config.yaml
vocab_size: 1024
init_std_qkv: 0.0224
init_std_up: 0.0224
learning_rate: 0.00791
lr_mult_o: 4.0
warmup_steps: 200
schedule: "wsd"
final_lr_fraction: 0.0
Each number is 128 + 24 x the weight over its row's rms, rounded and kept within 0 to 255. Layers, rows and columns count from 0. Numbers have three digits each. The size before them is the row's rms in percent of the matrix's.

# layer 2 MLP up, 1024x256, rms 0.158, rows 311-417, columns 192-255
112:117128126111154170134101165138100184138145099126157158109112173126148133112113139125141142081125123120140075105140152147129111135149116105162131144087168138113113123176100136118115128154123121
095:120108124128204126139129108137113133146135145122130107119164141171104128110129158108115113108130085086128127126113096170141116126168127118092091124125120146145142108094184089113153079134131152
111:150148099116145162155141100137108089134120141153143098117087115153149120157143121133149101156132114143103084126114149113131150144131153143124151157132092146108192056116182099106131139138092147
087:161118141154118101143104130103117145099056194143131128182135116175152158139105098125139096120136148145136126141144141156095154117093107169108138131132147094091136040164151124166098096116099113
117:110115125110086146154147130106111141095093126145116124128112076129146222111129128086106129111189135121144122099176146165130173106128138126135139139123090115102099140138104099132124136173123143
098:149119089177094073118106173143121174132128116117131157137116109125131159143142092108137140133130114077163132118133120120126129116166131123118120137140147103124134100141079119102109143113074147
088:121146120089118112108094059095121132143118143112104136137115134168118137087123099140120124125154146124136125141121121136103136113137137151093114111157152153124121177076103113109133149161120137
090:157145148165138070164150136112125139123160155132161116133111123149149138146127111107094117118155087122112140125160155126078108089108167125141140110146140129118138088135139137098174157118164104
102:133127126105126159133144121143112133086090138139171147156140142099162108139092156146158149074112114120138108117155158112125119176048123101136137133079131106092093109146082107121123129122182116
090:106134132121127097140146120114088135127118162141080103112162132126109121142125111177103107128091085092138140145103117161153116134114133130156114083137121161126094108134158110120111161128076180
083:135140126151145098153119096147133123155150164126151142152113188140120148142119119112140130123090095083107119172158147177132100159196150165159132139141154101126111115137150115103178107160109137
091:119138168166111136118153094140098075160116096163100071153133151118163151094139137123134115132104113122103145168145120142141122116194141130137127116064158098128155114129099113130131114121088163
090:131086112134157131134192183128151134122161141166116092113140114135132087150102136125122162118153103143105141111103154176111126142172107136116125111148194121113113116145098144126113111134091170
093:179138115128097150119078141132191106131108159139138167088095159111129125123140110166124144084152132156127131146134063115110116124113105158096092140139151122148152097098141128132144115136144167
106:101156128112118127141139126102151131114121106139134119103136121079135095122141117121160136183146159085110112133087156083205101099092122128114105114106164167096138105124125148116114092144135108
094:089146133166133126112130114109114122113144139090132111150117126140071163178135187138156129113143141128119135123117080123150138134088122117133140172074096144157149150113103142120085104109141165
091:122106137113182115100142106111158086095143129092124145151122101068068119102129115151136158135133110129144137153148147160109128144133094194099116120126092155152122111151156168098135123122175132
105:138106119131124098154123112137131127184099101106111139123118154170162120126133103162150103119140131134148157119139129123129159151117139105171122102086134159124122128090165156107162107161111136
127:086097139159124124187134112099136137120141114063100125164068122123122093117152112130126123132156133168135071158132123139140167170133128135124155124115124139103136161107125104149155107162140109
087:131113156160126162109160134087111169134137162110139141126164075145150135174116090104135123132145147098121111108133074130133087162103087091121141118133093109127139118159132115118139132144177126
106:172099144126103141140164112126140144120156119124114106075146142149137122160110113150095156101155125099150114143138165110177147133050178145102150173137129114114124135119134136120103122160134125
117:135095116125109114099153133100120149095144156173095150103089152157150083117121095137101104139137135120133137111103083149169140095137132080120143130145130140131123148177185131123121136144131099
099:111157117097153129125175092113144122129152125144123086146092153109089145145190153101095135119141119105152175139116116138073175145150135118133116140141138109085126150128101143149112144078165138
120:154136150162143148136146122137144150082113112136148090122100160156115148158075129102122102072112124101120143150144186118172091107062128132095124128150167099125151095109085091141154133167134095
119:095096154175120137176145115155126136151142139069126120139131127110114162163099168145124099108147128161103133139132127173129158165099145095121153141189123086138048127056106107134138139116131085
116:131151085165137124097157123137113175100114142127159129112141118130122135127091124144119126149099158102118152135140093086138143153155140117150162151161153118113169102153096119154099116134101133
102:146110128116109111158105112157137133136129144150130091105110145128142122151108155162087138128168101124172132095163140126164135118094142150113163140149167050117085101154122131092057128189135154
105:128137136130128149134119117096109181171123160091157148133105154074113121141141123126098145170147116120170137124161137165111151103088108119133082149103123101102069085080132122123123137140112085
102:152168105100157152107169151128126130158146150087146150135123130130154145071120167114106115126133132153152122132157159154142151100152147130132133142097125162117153116139101144148127102160097143
093:146094148165147120146123165135152127156125100123152109100115142100102108131111134080144135089155131075102075137187168083132142082129132114165126151153174173143110149127140086155143121089108129
098:130088110122124084112141104145151112123122159134130101144140147162106106133128167132131147172143096077157166107152154121103132151141139120151113093102137120184146149106123112160146149132149145
097:117137130137098101130141122145132119112102136140154175121151119109135154109124130142116152097136109104120119156099111130109122117177177117100113143166149117149119130147054130153088115112176106
088:123127144177162116080110119095125117171103128129125084160121104121161110108142130112107162188125114125110094131127147145103131124150118131139158128088129105115124128115128149143164096145155127
097:136116113094147108120142124126094096194159118163120072121120163113133148127135100090143171104106117132106135134163117099164076125180129152146115108123175131108114090126180107117125108146111127
108:144132162108161143137131094135149146155121111130114108124156072105130138084115170117124081132120137125082127109108127139123164107123134163139105143108104122139148160147129104151093129103167126
088:137186051099090137092109116120129112101124115102112120135177106139084162113111108130120113144142125099096163134093119088145098152164128093123099146093119192148154116130151101107122133092154110
089:158118111193090132133129151155149117149089129156128081129132137152148118129147094160175160116159130110101115116137156068141083181101146115118169117108087115101113149177130180092106149133133120
105:071133175124156128154155095161086138127119113125136154142169151173193159119099075164138148114101096120121113130142130154122155144118138125140123127165132157144077152126088155145138129091135162
092:073104120091125153145098134116087084154140179169115166177088143108124133142139132134139102098152129124137123097147142171134159105147129105113175118090120111102128117152156123120135143144152129
118:120141143097118134101120169148097174167144138101142150120121129115139125151138153090133115084129123109132151165114097156140114124162152112164185108065131168104141102188122125141114126137144113
112:098112126152134122160141114127131127114130075148149118163134134086144123145118150120105109074082086112139154134159150115108127134095128147173143148145152115134135163088125158119139110174101102
094:123132131109152116155080157134136132154153114135115089090149103097117105097127141107123116143154131120107114126121154111149133099116132091165149137094117136115120135135115155144117096144081090
106:137182136120114113167109139111131160160147116115106107103168128134109171144137112120123105100152171126122133119115159134129107172084138124106102150088141107120146128093148155122131103103139112
109:119122105138123109173172147104134142098184109158122120151116120119081159133128161153092159130103123147110150116137164092109111109089079101158121156155156141101113117126142138126136115148121121
163:099134158137123116147111133141149120148156136120081136116098134076147119129118071129125099085128166113139143105137154122092140134126135115087116142080119147115107109089132159142121122082129156
109:112142099125121134173123132111163147159111109089121112116095120151138102122144142127133122130130129153134127098145139162175173110161114091126175151134108140105105111158132101124130110141121116
087:168113118090134138162107137158127099138119062096154138130107152120141148105143142107117141089139134122117165134131162084148129148096125079138081145150106132118114143062161121099117124117106095
100:085122148132110120138123093141145136124161158105167135102131113121111133140139154149102168149151128125108156124133126138126169109098153132059100135126149127131139139068099126122140107132153119
110:124140120197117074161108120164143149157145104138136162079139115117078148111141132130119113145138145103104132132165157109137095120144114125139153156137149117163106138130129095097132168099116135
103:132141152112129095115117150111109104140119118121130155178107140149115166089125130125118121178089104114124173132117149157154190142131157161117101164143134110122121127178134087148126122142178135
110:134129120133133149153100156096099132124140114142097142165080117132129157188083130125107136143130106130094111106084133143139083142060105159100118175176153121069165147128122092124150144107123132
094:138092120117108104168111135117071143156147137166103126147137134182108181155131102105163169101117130104091144146126143073160159132118152139161121120136169125100091127105127131106159108117100167
088:143129149130122144105152152178166092109163117142125127106135118122135157127117123130101123154140082084138087110123151113106126135154110121116108100129106103143109118127164146118169107113141115
084:139141136121124107092205115098159162146134113117140120133123110123119091128118129101136113136133130117103110089116138115127102146128129112104124163110119127100122129099103133100116093121118115
099:130171178114143133110199096136103115121145154147107121110092159124099115154098135189144132123138120101134113129126139107131162131146082098119122148156177126151127124164133096147100105121147129
117:126134135111156103157105077136103123122126109118101126143140129081134096192142133149121122114098084115117145141149170131165123140118145125066138176123135148094172123112138127136133140140075161
082:154118104099149127150130153146112122133165130154129144139075167136126100131100153120131123168161107087131095108088113138109138120145096130140108141169134113117126106150126108123109133183112105
088:120111129102137083107151133157131123109166150152128153112170145113171142139109130161111137128119104116089138135121161079096125113125144154054107136125115116114157103119119087136153111097122173
095:146131131159094115149109130088114130098082147126113080167090143156145113132172134115105136135143102115132090150111160143147096105118113150120122097151155122092125161146127124144097124116141152
091:118122088128147116161130096152144169151156121129148132101107138114127117142151137148161081103117149155148145112118113139145089180136127169099122121130133143086092122131107132123126132158146141
093:097133094110144071146137126132118107144156156146174101185158157138131143148137106117147140099160113142122165132108161127112163158077135095115119104126136133126134112101099160136150165106135117
097:133107172152115144105152156123139121146095143161124102165116111140128140153117103157127123147134124146110130141142159106145156129154089161136154128131129128097087109107126153132118097149165127
093:110116141104109124115116084157111127146129100144135144121114118140118136178109123107087095138107140136122156121155176089135120104146140149152163162139145088120134138087198130171117091110156102
088:111158124110125084113104134135163111086131124105120154178074137154086104126117129137166137145097124144153137093127147117110125141113139118150134102122149140120117116149131125171146122146098106
114:099150162132096171145133166134120133118123114148122106136136100152118156143151135122119108160121112118079123130136130114119122148142108154130111098098138140101167118142121107114130136137170112
103:123106085104129129109159052165154072082140076141140157148093134104103142155096127182119120145142125111158089118158132133135123136106133145104141147104127123134095109133176132135142127125140103
089:130115109115121121141088139114134179120111150124159151128129171112101167127116119148156154136151115124139161106089092161087130155124119125175120124119150105112120123133067115110124114158115132
089:110144145097153117138108104140109158143183102158103134106113082078101146154130134135138138117097154111114113126144092128127128139115124116108144165092153113136114106146137123096114091098122112
098:126124131148136110124079150098110128137105141122138185162109110112150111153086135126153121153138138111158162128115150132113101138101143159109172124134149096121086137143174119153116107150143178
088:142175116143120150178148138149132142151110193129186107136094092166134114130174126117139160171159120126096122154144163156133117116120094140110130149107130142122125141104118159153130146128107106
105:115155126111123095142131123148097139142146116104123128138118096137146133124177118138121111135152119163142156144110160183122136114134134134135081125134113150135116132122147138163141167135130125
101:147127106124086094157128147131111156126134095126110116145131113154096138136124117108143131089109129098137126143103156121118117104114148142132138077113122136144111141138069124149110108140191125
096:126151105083138147119152093150132142078140147146109117140088148116117124118130180117133131136108141143152164143132103089151133124156101145097128139096111178105136140136181114104146158160149142
083:088163138131127118104133117111106103128169156124150163142122145072132120116134132159138123109146109115063098143127120154171185129141087094116132186139104131118076096111134138134121134125097131
101:149103136133143153131095170144139105114155133155092123147086164143155150157121138107156147156122125089121143141107135152121111150102125153094091138152119134131105102095128077142097089108098124
092:158160099141125133085156101134137082134123101118158137127127136148130120118123167115124142132107117123145170142140166134149126158027172114124124127138129165120134114095109141057149131133108116
099:132126157122127111130099152123139143139119122138182144162125131091073134103114092214097111124143089103152100120147125128123122130137158142121123093142171083115100094152123101110108134141137114
098:110150149096138151112171128138121125177119114095122104123120118098141078118127134124176142155108159120146036103127170117152137125156133114091162162133120184116150109149130115129136106112107161
101:124157138117119150146133108150062090130115129166117144144133166103105113157127107105121132129147155139143138127147152124129132111080099148144112130156130147095139076132126131185179122114137063
097:099131151119118152107085128099120102141143106145103119112122133146131162160112152119166126118119156129138146111105119126111139150122127097118131124143187154117156109140192142141182101145136148
110:163143169135152171136147090169132152128144135101128133107134152128137133165154103142138137101184149111112120145101108137128143092188116161167159124150096138124131121116116149091156119105138149
084:131129155161141129110144179110143170153155122144139116098156139129129112147122124112098140141158100166149111125128103103119128091118123120114188135135119145112123145112097140107091110142097116
099:131141144134158136136139158120130095155139156132114121093118135119146126162141191094092143122159112135095129120143168141094156113068118143134151113114124122109123116124131145108131138118145167
110:133141148130120129113089076135131150100156136118120104136094177071153167106086140116085114127135089121157156100119164122103168141139143147092108116126160123114115119128085148146133109102132109
124:120160100134122132149142132166104146137095159140131134119141106128105128108119143104127159116101103122110119109158061115133143105111132123088173116131096148152099115142157141069110160147104167
092:131137147114075130111135102093132137088161158182105121155116100159114097133152125131129138112178127124149085145139076140125128136154143145152126102131152130102094082127119162133117131150180139
100:117141113151129162120076105098157166105103145134156115114115121113129136097121091180153104098159130099085137088101146118145137177104157100101144089116144103120112097139133126162134161121136144
099:124067142088132161174136127111127153134105139102121138099131127174092147146159114123132107124117143152128148142133134078100126120112140093089143136150123130129112125102160114096132158109106087
082:126151080106113123119113157121163098129162131163135122150145163106114153164097110161121065137141158084115152118106144154159148162125085087135088142108135144085099089135140119069143126138151140
115:125150119094119154125120146102107100149118107122161102161105112111119115137095138084133144151138166084131095119129115154136150085131110098170113149140171157091130164089118156140137119104178156
087:144111110150088121149148106102117125135140153116112090123164130087159117106136160105117139146114124118143111118109142109126068139131117095126134098163077140145147095126105123123101113127063107
110:123131121095126083104117104114126106138137139169118098080157115138148136148112104118074110125113074160113179120132112163132146131098128163120109106131106160101180134099139107109120120158118130
084:120141114109145095126143173107154141104150112128166121117153138164102160111117132149134108164115143152143144125140151138117116141144104147112082130147110117145133165138153141121172108128139126
084:114109108162140116069119118105129122142134086160110156125145134120124111108143120128145123164138099129119134136136106116145125124118120086115089140124134107168126138150147069112146076112186117
111:137134091071124114104115149120113124174142126148119133116150140126100143140148108116080130177074138137112178160124173136136104151108106139122141107140153121167156122099162109116114142114124076
087:132139118121153126130149100145159106144104130089119164118140138150117100141095150168138097158146135100091114119125158112148174142118109116127134043134133148136158121157128159120129121110155101
106:090107168147121102117100131161115103141126171144092109168099127110141125155100129145132095123116113154132107116105125143131136104092131108117138146115107144148093134105139140140144153111118141
099:146132172107119176076172150128109101138131111171162136154120080109135088091109133165145150153135130103094141126121178148147125156129096139147127117128097147096111130152106136139110107129144095
107:149115109120117095167181142127100163113128137158090113163136118124098139120082152136110097136103153128114112106150125138150127144147116109117140125142134189105118151116136082133115104137117129
110:129152126108096138081180108132116118161129128093151147168115139126106106104172097116164142145146200132160119140118131158101106139154076118089111115117158139106136155120142101159099175176142138
112:144118141154123142129117114089100154062083136102139122138127141093133190142110115140133130146154114086139096119136100118159141114119124104108113168167113092136132077099142139126119116092177158
092:132165170089164124150125099148100080168159095086071139146160128094090115135110137113129117108133151139149133121117133086099114116121123137169088149123130119104133175138131145160153106117133117
087:105143178084144089134145103147176117100128090172155139075149139123172153105140084095086113134148143143121084129129124136123174099161115093125107155129110157118163098128126145096153076124139130
091:124131098080105121108122125113088158102088107130097148138141141155101133118124147121154127135149123127151124144174112104153183155157111154138133104187167143120103127168128128138139129129184124
096:116104119123080131127091094130174141091127148108155112123094119136125118112175125124131151153146142139156085145149125153133104135105142113143151114123104102137098153119132127174137118159088082
088:129146136119098102153183115188114156127106092134145082069109099076174182148123141149127131106152091082143134126153079161123100091117147139144070116132126120098159134108134166149122112146147154
098:092160122094097128095118118115157153113118113128173110161123183110100148109112108144117152086156114157151161120109146084094182141133107135148118164153100106088133127088107151095168132119125158
# layer 2 MLP down (transposed), 1024x256, rms 0.033, rows 311-417, columns 192-255
110:108135125084139166122081142163060189096138127123146161137135158128177146109117147107119121109112119123131111117132114150146097111151105141140100115074138160129135125146121111092110115142107127
100:146147153132149127142150133145117086130105052122147134106108159092155133072143123070149128168125128141111090136117095177147175152130117154119100170140125140166102168135116173118150119100117105
097:158165130130112130162141100151126094131124130162152146119106120126149163122168129131149110130146134119144068109104160118162152123126165168141125123108109173120210063121138136078116127133120127
096:143095129132139123116113121092166121152071137112163131167141176140105110131151115153100103132143095159141136165111159174088137122107154155086155126128124112109152096112154142124114115086102079
102:107145104127095114148147187105130123089094136136155134096165075121136103104140140099116136144153151129134148146172148142141177118126121156121111143109104123097125121125114080177141142143108114
103:162085127101131138133129170139098152155098149101151149126136126138137144115090147133104102093091153139138136143124112093140112121118149113139116103140082115150109056117152146169138156163081153
092:130168103113134179110156089094128116108116106078143137111127099146137138053086113148145095141171116089124142141149111149117154101141088145108157124179129143107087185106129096153131144171124111
098:125134169170153057137137125129132157117154170162164135137117130171126182116149095118084116162144126147078151148138124099101091102125141117124101114157127115129122116112144093097158163103154119
109:121100066100114113101133143136161098110088149105109119138144147123165160123118109163100147106153143136109144170161170169088166151120124138114120129121131108140119110094105167112162086124121120
099:133154096103075118114136113141124174109086187162076125103161078177114147129128115152111178124149140081097180114106108131150104137163143123154108131108120151128105150117118165125134163150082158
094:151096142098118107120142149145115101121145125090156140116158131115155113118133170128129102131145103123097114103143131148102098124144155130166092107139104108145138155084138116114098125153118108
091:134141139137125128083138078099148139131123153137124175114130119121138115130109146115132120148146156123101138133125149160097124101124147115135120135085154131137118129079104130103120103136127107
091:097094090121126141115155152124159131108125107186132160102152149139143103162150105169129136178098123161100163157123134155124091140160121129142111140143111124113131107099131117093109144137115138
095:146166147124107126142140139111109101111096109106103141142124137148169162121168114140153156120134127137134140145193143101115136097129117098086103134112162159129174125077125141146111150128161091
105:105160148110121129165157131139109103100091121094132106129132124119153130083162094125147072154130113106083124159077173117165098104096077148113149086147125179116119132109082157123121130113097116
103:112107178153114097108141157082102120123156194089138144158133136138085146172125163145121149140160088134115106126118084100119118135094122143146118163084095127128114150150096113124127107126118167
099:117122117114166125098114132121109123093104110089113157139100098093122093146119096162134169125139083130109138092149132147124131122116115181132100126176119139152141140128115184129143157095152135
106:105139108136144095155141131101097171135110155083130169130126155156133082098154143157165138114132128099142142131166142127141163179121108115133140112118113116144141135112151131156150133108132135
110:099114143176115130181147139121130126103161137092137121142091102137147151112149121100137127126135141141094073135127112143138153176156098143093166095118060127097141202126118093145128141149136130
092:102124127196160121152106123118112153154121135122157137099147086145135146142149132111147114125133188108089086106123100084135109140138098097148128090142097134088111133144131111109112128114202163
102:142110141119103124122144160127102142112139107131107130072105161151156152154130120121128153127148122092142162124135101112194162123080131161067135179156116136070095142123124139127122105129117139
112:134121116132111140090151145112117138109147118140076162100124159157131111068133113145137103115149174121131123122088106137156130078170130108097162109132161160175158154170162151131135109127132087
099:130180111097162151107142142100128066106136152130109121113109131147093107124124147114060154105139147147167120117138092159126106125106114141121136146125135124141095118117137107124100138146125155
116:139135181159165155089140100131133134090086107133152115108110132163109129165111108126149121100101161112136165128158156090160115111081131111122129136163155099106119155115106100148143115153146144
104:091093145186149122188187113153120133142117127078125109114119131109127165138138146148119109094141111170098112149126137140143117141129145104138136124191124079119124116045116082127134164135138093
099:162138121152104139089129133120148141115111159125132181152151119104142153099108120171126108125111126096105156111083117106142118143157198137154144109175124099085172143129118128156090124102130148
102:136116145141123128154086137145141128151162147150119081128106139141142153112145157150074117105167117083168117115143147115138167113145134160108190132096137063130111131119164137089080150149145152
100:119100116132200151102087119109099175120115113132148174113139180125108123154085159160136165134128149152152130115103154131101119137145090133134128117136104090152124111111128141142102121145129111
110:163106114101123163104124126141133127173121163135136135134122140132153114042137178153111137123108147142160152141132163182110140113127117121150105110115142140126143108146125091109095091131111117
101:125115121135138118153111124154177113133114100132126145147137111109100145142122108072155123119125154086120122170121135101128098098119146115165091146140143140137151150155129080132137148117112104
090:137105130094158121102136107106113128146096171101077150107140099123119141149126124139098148159154136145142128167140135089148139161147128124123163123123112136131104085116148171090138116082115111
093:151160105110099122157125142120175121097110093146112165093123132104117124143113138131152139128115141139129167121107095133113144107131131130104144109139137124125135159154124143182131187133155121
096:130171107139125118057120087110135109128150117128131113118172097150136099136137131116133150197112131102114139160128110149108135112152113132119178129115123095156153127112150142120173129170135135
102:123125122127152101089103109139089125171145166151094140121100089110143159131159134140110136110123127145105118102137133132175081102144139126162108116105139152129131115082125165097129130140127094
107:148122153125136104108162147157136091148123076154135104135131112112132127103128173092134119130117132127100125133121114136098135119097130165180098171118092094148119171110136096164096136109132148
094:179113197137118128112184130143158140121130122116152090159113102143125129106146087119134148115164075122125132100091151135119112112120118103128129146166142132083097122121128162122121097128120111
092:133169140132137114138170100090164098182112158137084139138102122082155117163172167146136115136160096118110133145094133139121136073174135127070180106147101100116116141103109124122101077151141138
102:090138144109116112150148148149098160148118125110164210160162138133174142118083086174126107106106111104121138088128103127152146108122128048157132137135135140112136160127107149149094131087151121
096:100091121078136100115130142094114122108090108163112166138134134121140128124133112194176093112111144137102111109147147121137135130111160105127121144111115104111099145134131103118129129163115136
109:142148146117114134093105176108110159124149112106156167155114121158145152159125141076147119114122115115123156169123103136163122135163142117162135086093138141104106103160138127133101130149137103
113:097119116148059151148091102123136117166095127114172208126129131109180123117085144153131113072099087056107134136136127139099120136135149162153141164134150088090107132107130125117170111136121144
095:124169123117156123156081122122118132166131119098082069116138118128114119113134173073120142139124125117126133086126171133132133130108154118117109101116095137123111134146104092139141093138142123
111:111144125129115097113134099119166193129142122120081141101139124112119148138107139133092142123146130154164099119129135143127112182112175147097086135123143097124161146089127172136101100118154138
109:150132083133121101172144155121126155121174123112135115148112119148112123128123159154085154144119097134120149133130135115133148102114105124183152149148162091112116111114128127123133133131104113
122:113134118123124128132111178120127109126160128103084108120116139077152114134136057128111080125109142129139139121130156136089110103122146130099151138101131135108121122119120146151127174097144137
123:104173125116115114147118141120094141166114144088140102152122153132123115140124147114143160138113136127133125100153123154143169173127092149135152130144086132122169128101118119114125130134120164
089:169161106096105129117123125148119113124129073147126160090140109086137137117155118145157077093103145121118164116130137128112111115122188106113104146167125115116090141103153135091107163122128037
100:109157102140118096151122122163116103104145129125132109154112155114110110103121161146098141126140132060128145141117083102122130119131138131119096102092124119147141151101090100172121109103142174
102:121122138208097088137096144129121124132127128164091130081162097115062132109146128157134115137164159111145134168157144174132086111135139153129173152108129129120105128138138119091149126102130126
104:101098108131138152128139130143078108193155144137150141108110138109123148126117174122109155148103125130133163106107143130132110132098138169115127125130098123138121132121134125113134086144100103
106:126121133147137133130133174087139153147150126115116152179088094143094146124101153099079124135137122135108133083102128154133136128088122134109096132144136111073147142129123095121124129109148131
090:157141091099088111130118143128109141122127173146128179091113104148154129132157126125078137132122120152149157111141140134093118105141132141155086158122081115154086155106138101140083110119122163
099:118125108095098096162119108133095108133115154146152079100125117178164158087128129095135135089090108095131185164121120160122198124140105142102121095117126112152104135138123121122139093083170143
093:118161149149118118161134126084106089132143082156109163082078159150139115091130127108149136139153138106137123122140105099095121183144086145145121162149131103100128118130122143176159129099086139
101:131131136124120168098175091139111097139142131183105118138093136133141092130120109165160112135154134129165093115112131135125148143171073099150137175158152159129127151108144093131128142109128143
111:123164140121128123156090100120125108110146136125098150122188125091161127194136144145102130152110115117092149134112166134176117143125124097085117135111135163131136162119096162119146144144091147
095:160095128096156102154137123133120150158115132156107129127078139145140101112119088103115136162158097064166093097099137151102173162137103117139084138171104109149145104137132122124138142179115141
097:106180131107081109140167162094141142116150156166115153178094121139169138099140114098119133110116136074129132158111160120145106118176124131105149121126093127137112058095141171088143120154112123
098:085114101141100128135147142081113132111128140141074085138094118138117123141198089100084145146096165129131113164104099097132079079122139092127131070158150102112123147166112131132142155169117130
100:109137138155156147134104123115104155131116112159122143091114125111116091151147114144140125110145140145102121102115124119160150162151101147076118111153112131105144115122128136158116165138142104
095:134108083120148122087144125118117132187152108101195130155142170095160119101161103154129104115147148160113146137074146149103120106060131108086095112147149144149135096123115148136120162073166140
107:105130167149122150084179129087124119136069129143125068121119108152086146194109128136138128159085060124111130197127116130117153124144092105173156111144119102133104123089151126161152107106123165
096:103070103158102109143158169144080115139074118092118175116098145128128131146121131120067124090121127102153128168140145140122114114127147161183129141115133119138122109105185151155131135128070134
092:176154143117149124106127100128116108120152101154176183114118139118163149094096100137101105129173141122088095044083137159111137119129155081112100081148130123189144104095131105124097157150148118
104:080113154108110174153100181099117108088121122122096112130123106130113130125158141109119151143144108143063129139131131116157129136143157167106143102084134136100150113150167121106106127126128145
105:132126105134102133139136086135106086083118097101154173160112118176162118128104114139129111109135125136180077160168153128099143115138126140086120176116083145088132114117120165136098111084102139
086:105142161113135171103090174105171164135150093095139183112182149136111095130134130121076116113143108132152141125129126142159144150109130095115112128083130144124083125105121120109137110086089104
097:118165118115107159140126096129164116113155112154122144149107108081157119119138163121130155135138100155114125127124088147165113175170134120129158150109116087077090113137138123137161120123162109
103:143138144144132102164116127116150155187118108093177135154153146138169153119072120112160117148144139101112156103122141135091118146123149169078136110131142138124123107120171136207119102110077138
096:117129122106099089142139110133122104100093091123152100136106150120134126119122110123136097082141109136089120094132141159110184135141111126103111148143137133151167154137098093126123107166172155
109:120123097113115110139117127093094146213162149113123154138123128126148129103135105135163113105122109143076136111119164141125152106157171120110094108129091155155150139116126145173104149122116118
094:121141174143098107140112118145099137145108086091115173156146131146121100095133140117096126109144120096109130165110137097073159092118135165117127097150063107156152123162101148130097107155145142
092:116118156127146137140121124111126110161124165156131150145128154118129117092104114119131110089147092127105119103067116120142153127104179140115134155144130147140172123143109129125141150140111161
097:131118140134127113102161107094139170097185144168148139167138118111168111105088147149160132090148108189134144135106127140159088166130110115126099130105132110117109125069139154162121170108122125
102:134108139128128152116095174099124101152118126148099161141084162128157132127089142119138148158114129151111172145104144131125111200117104108095081132164193107136131070110137092110087157110095123
095:149156152150122132084154121136089101169117147109114101124094140127150131135128143135167140098093118112118130122137147127183131124075152161142124146152134115085133082138134162104137117121139123
099:136107166141138119128126127135128164170101104134152167151140117142147109094165168155153133159127103191145113091099138145152160140109138098161120139126142094125105138106125114119109113107131092
102:149162151095086120150131137137089107138123093157114074099136101112144081095171166131173129126085156124155065107127143142148119140116148123130142101141161183113129102124122106072119107096120152
106:126134126123169129140116101118086092134108101172133131133135146134128121151111132097139080101160139164127152100151168101119147095117081171150098114166163189153138091172134097152155099130110077
108:105134146092116147150105110067106113098096106127123063111144153158144149118123165126129126133127166109137171108101110121115130141161115119148127134112143144164154127092155105164156139154102141
106:169172153129150175151149115207133160144150110107119153099167165124152161136146115129142153111182153115120126133106091114124115068172128161135159115128133113123141141136114106094133151116123121
087:129119141142149134101137174142144158141164100114147100127164133128123138168150124117114101169110096140120130091130123106143107129116069123117187117128129162128146141127136142143086106179112091
099:129142098110149146110138145146113092151136143116092104098103138111122130151163189087129165121151130124109115140155129137128109138126157132154128127108102110118127113100134130117100144114174194
109:169152139142110112124144073122128115133144119114111166074113087119131176109121148127089119100118147108146139132153138094138112155153103197136099119071119161165169131132084143112120131138155120
117:136169120162099129127120151146103168131125140117088122117150106133138104086119109135118143121097098114095139131150074104121135093101136105089163129131132148166113118098143123087112167160142147
099:113160111139121151122088115097076145139131144139113084101174103118101100117111137103144124103150080132158090130149113155153145134157104125120137120132129149131123137097168153147114115131121105
093:114137145106140113139114074089137120094095118178115117136158112108122110128184136136154107123173129112100176124104126109127101148141132155134092069137159120167121096129137137148108147152139113
101:122072125125127141146124154114132180143096095091150135068149122177103141154185093141120099120114130147128159139111167136116115139125180076087140140182091117135111161117122100106136157140124105
085:111127176170136127132186100158142153159150072130138093090128114117145132128134157135143125128140101129136112104144142198100145153100102104126138157111118121134087130123119160165103109132130133
113:147107124093128120125069117132142117141140096080149138120146110146131135121133143131138154140117116109153115153133122180134137142123101128147108137170161152120154161135160163119122124140154188
085:121114115086105154130093095125089110138101103158130098124110105102138127128132147090139145106123173152108145109110108132134121109121130111122118122162117086147129105139132114137105161129141124
109:101143120081106101082140135138121101126122135142119099102119111139166135120102141114110112106077092133120196132128092122142154095120145164118116149119118167086122129103155144088132091154129124
092:135127174142159142144110143134089123152090122118122084177142098124142151090116165109172130081136153110127119148114120172145125118128173109112100108169121124093114120123123090155105133109145133
088:121113093136149154198121149136104112126139130122129120128164109139126128115073126136120125131119134105130141142187147103090148135145111142101122110098160160122135125071131149130114111143126160
098:150068068121110095149128100117136094126123166089128110153130121097116141095134112128090059153108130133112159118167131106180137168135127154129149103104127117151160128143133092106154106079150100
101:150112101123169110055145107140130100165130126131121114138132139166144110098120125133130152154149098097121101131152171109120122110141110127139106132154119088073120093147158114107127147112161141
101:114090168108081107113106117167110140098126145142101128155123127086123133108131134130118076131130131147116115119103132136139124129082153132131136156105141143122120117137124136152114161119112121
101:109117161086088171108163143120130126146118086147169131135130076128191068126099114143143140134123131110130150117147151144135100143160104165113101103101103153126143108153111101123089136118110139
103:105134103118096080113137158176124162114128115145087148147140107168107115097089174130143105125121161116123112132123104156137134136132152088126152148148143134118134192148170118146119114176091134
110:154112125126150100119161123159147096127130137157132161118134116144118123152157094093131129192123140135152079113082154124078164154145119145138122117103135112143148144131164125146110114150116096
102:129110158169143061153098109131100177074103127099116140169142142126135152151117130148131124114160107135126107141117103118144115141105131099108109139175140096115151090135119124117105112112171137
102:162146156083110124140135112137134093165108079113111140147146136126141132130125176088115090125131110136130115122120122099122084149137129151160067165130100106124156203134122128138125134113098082
087:193125142153156131179078094083123128111081166137120112124099145113087108117138138125147105089137158098124064140110116169134137140109125110118135113171145119082142119162122108141137133131137138
091:129157106114066106148139093113170120114111154120126128143122103167131133165150107132099135157179127148147148126146100132097121161149131128124139107142156160152126101104114085148186128100131129
109:128118111151125104169127104116141145104111095150125103167105127129143174100184118126153133129153152133126105120132172185125119073151124118113128098134116092083143151119121128172158141132132100
098:134157108146118142157148121122118158105123061071167088134134087115136152095142104111092091133145106130086140127105122162134138099137137131124140090139078119117132142172134119134111144140111153
103:118136153145151158121080114091126123110135072117119184103121119098122098145143099160129134117130112095094152145137147108084111147147145145153132135173124123113161094129150132142124135121123117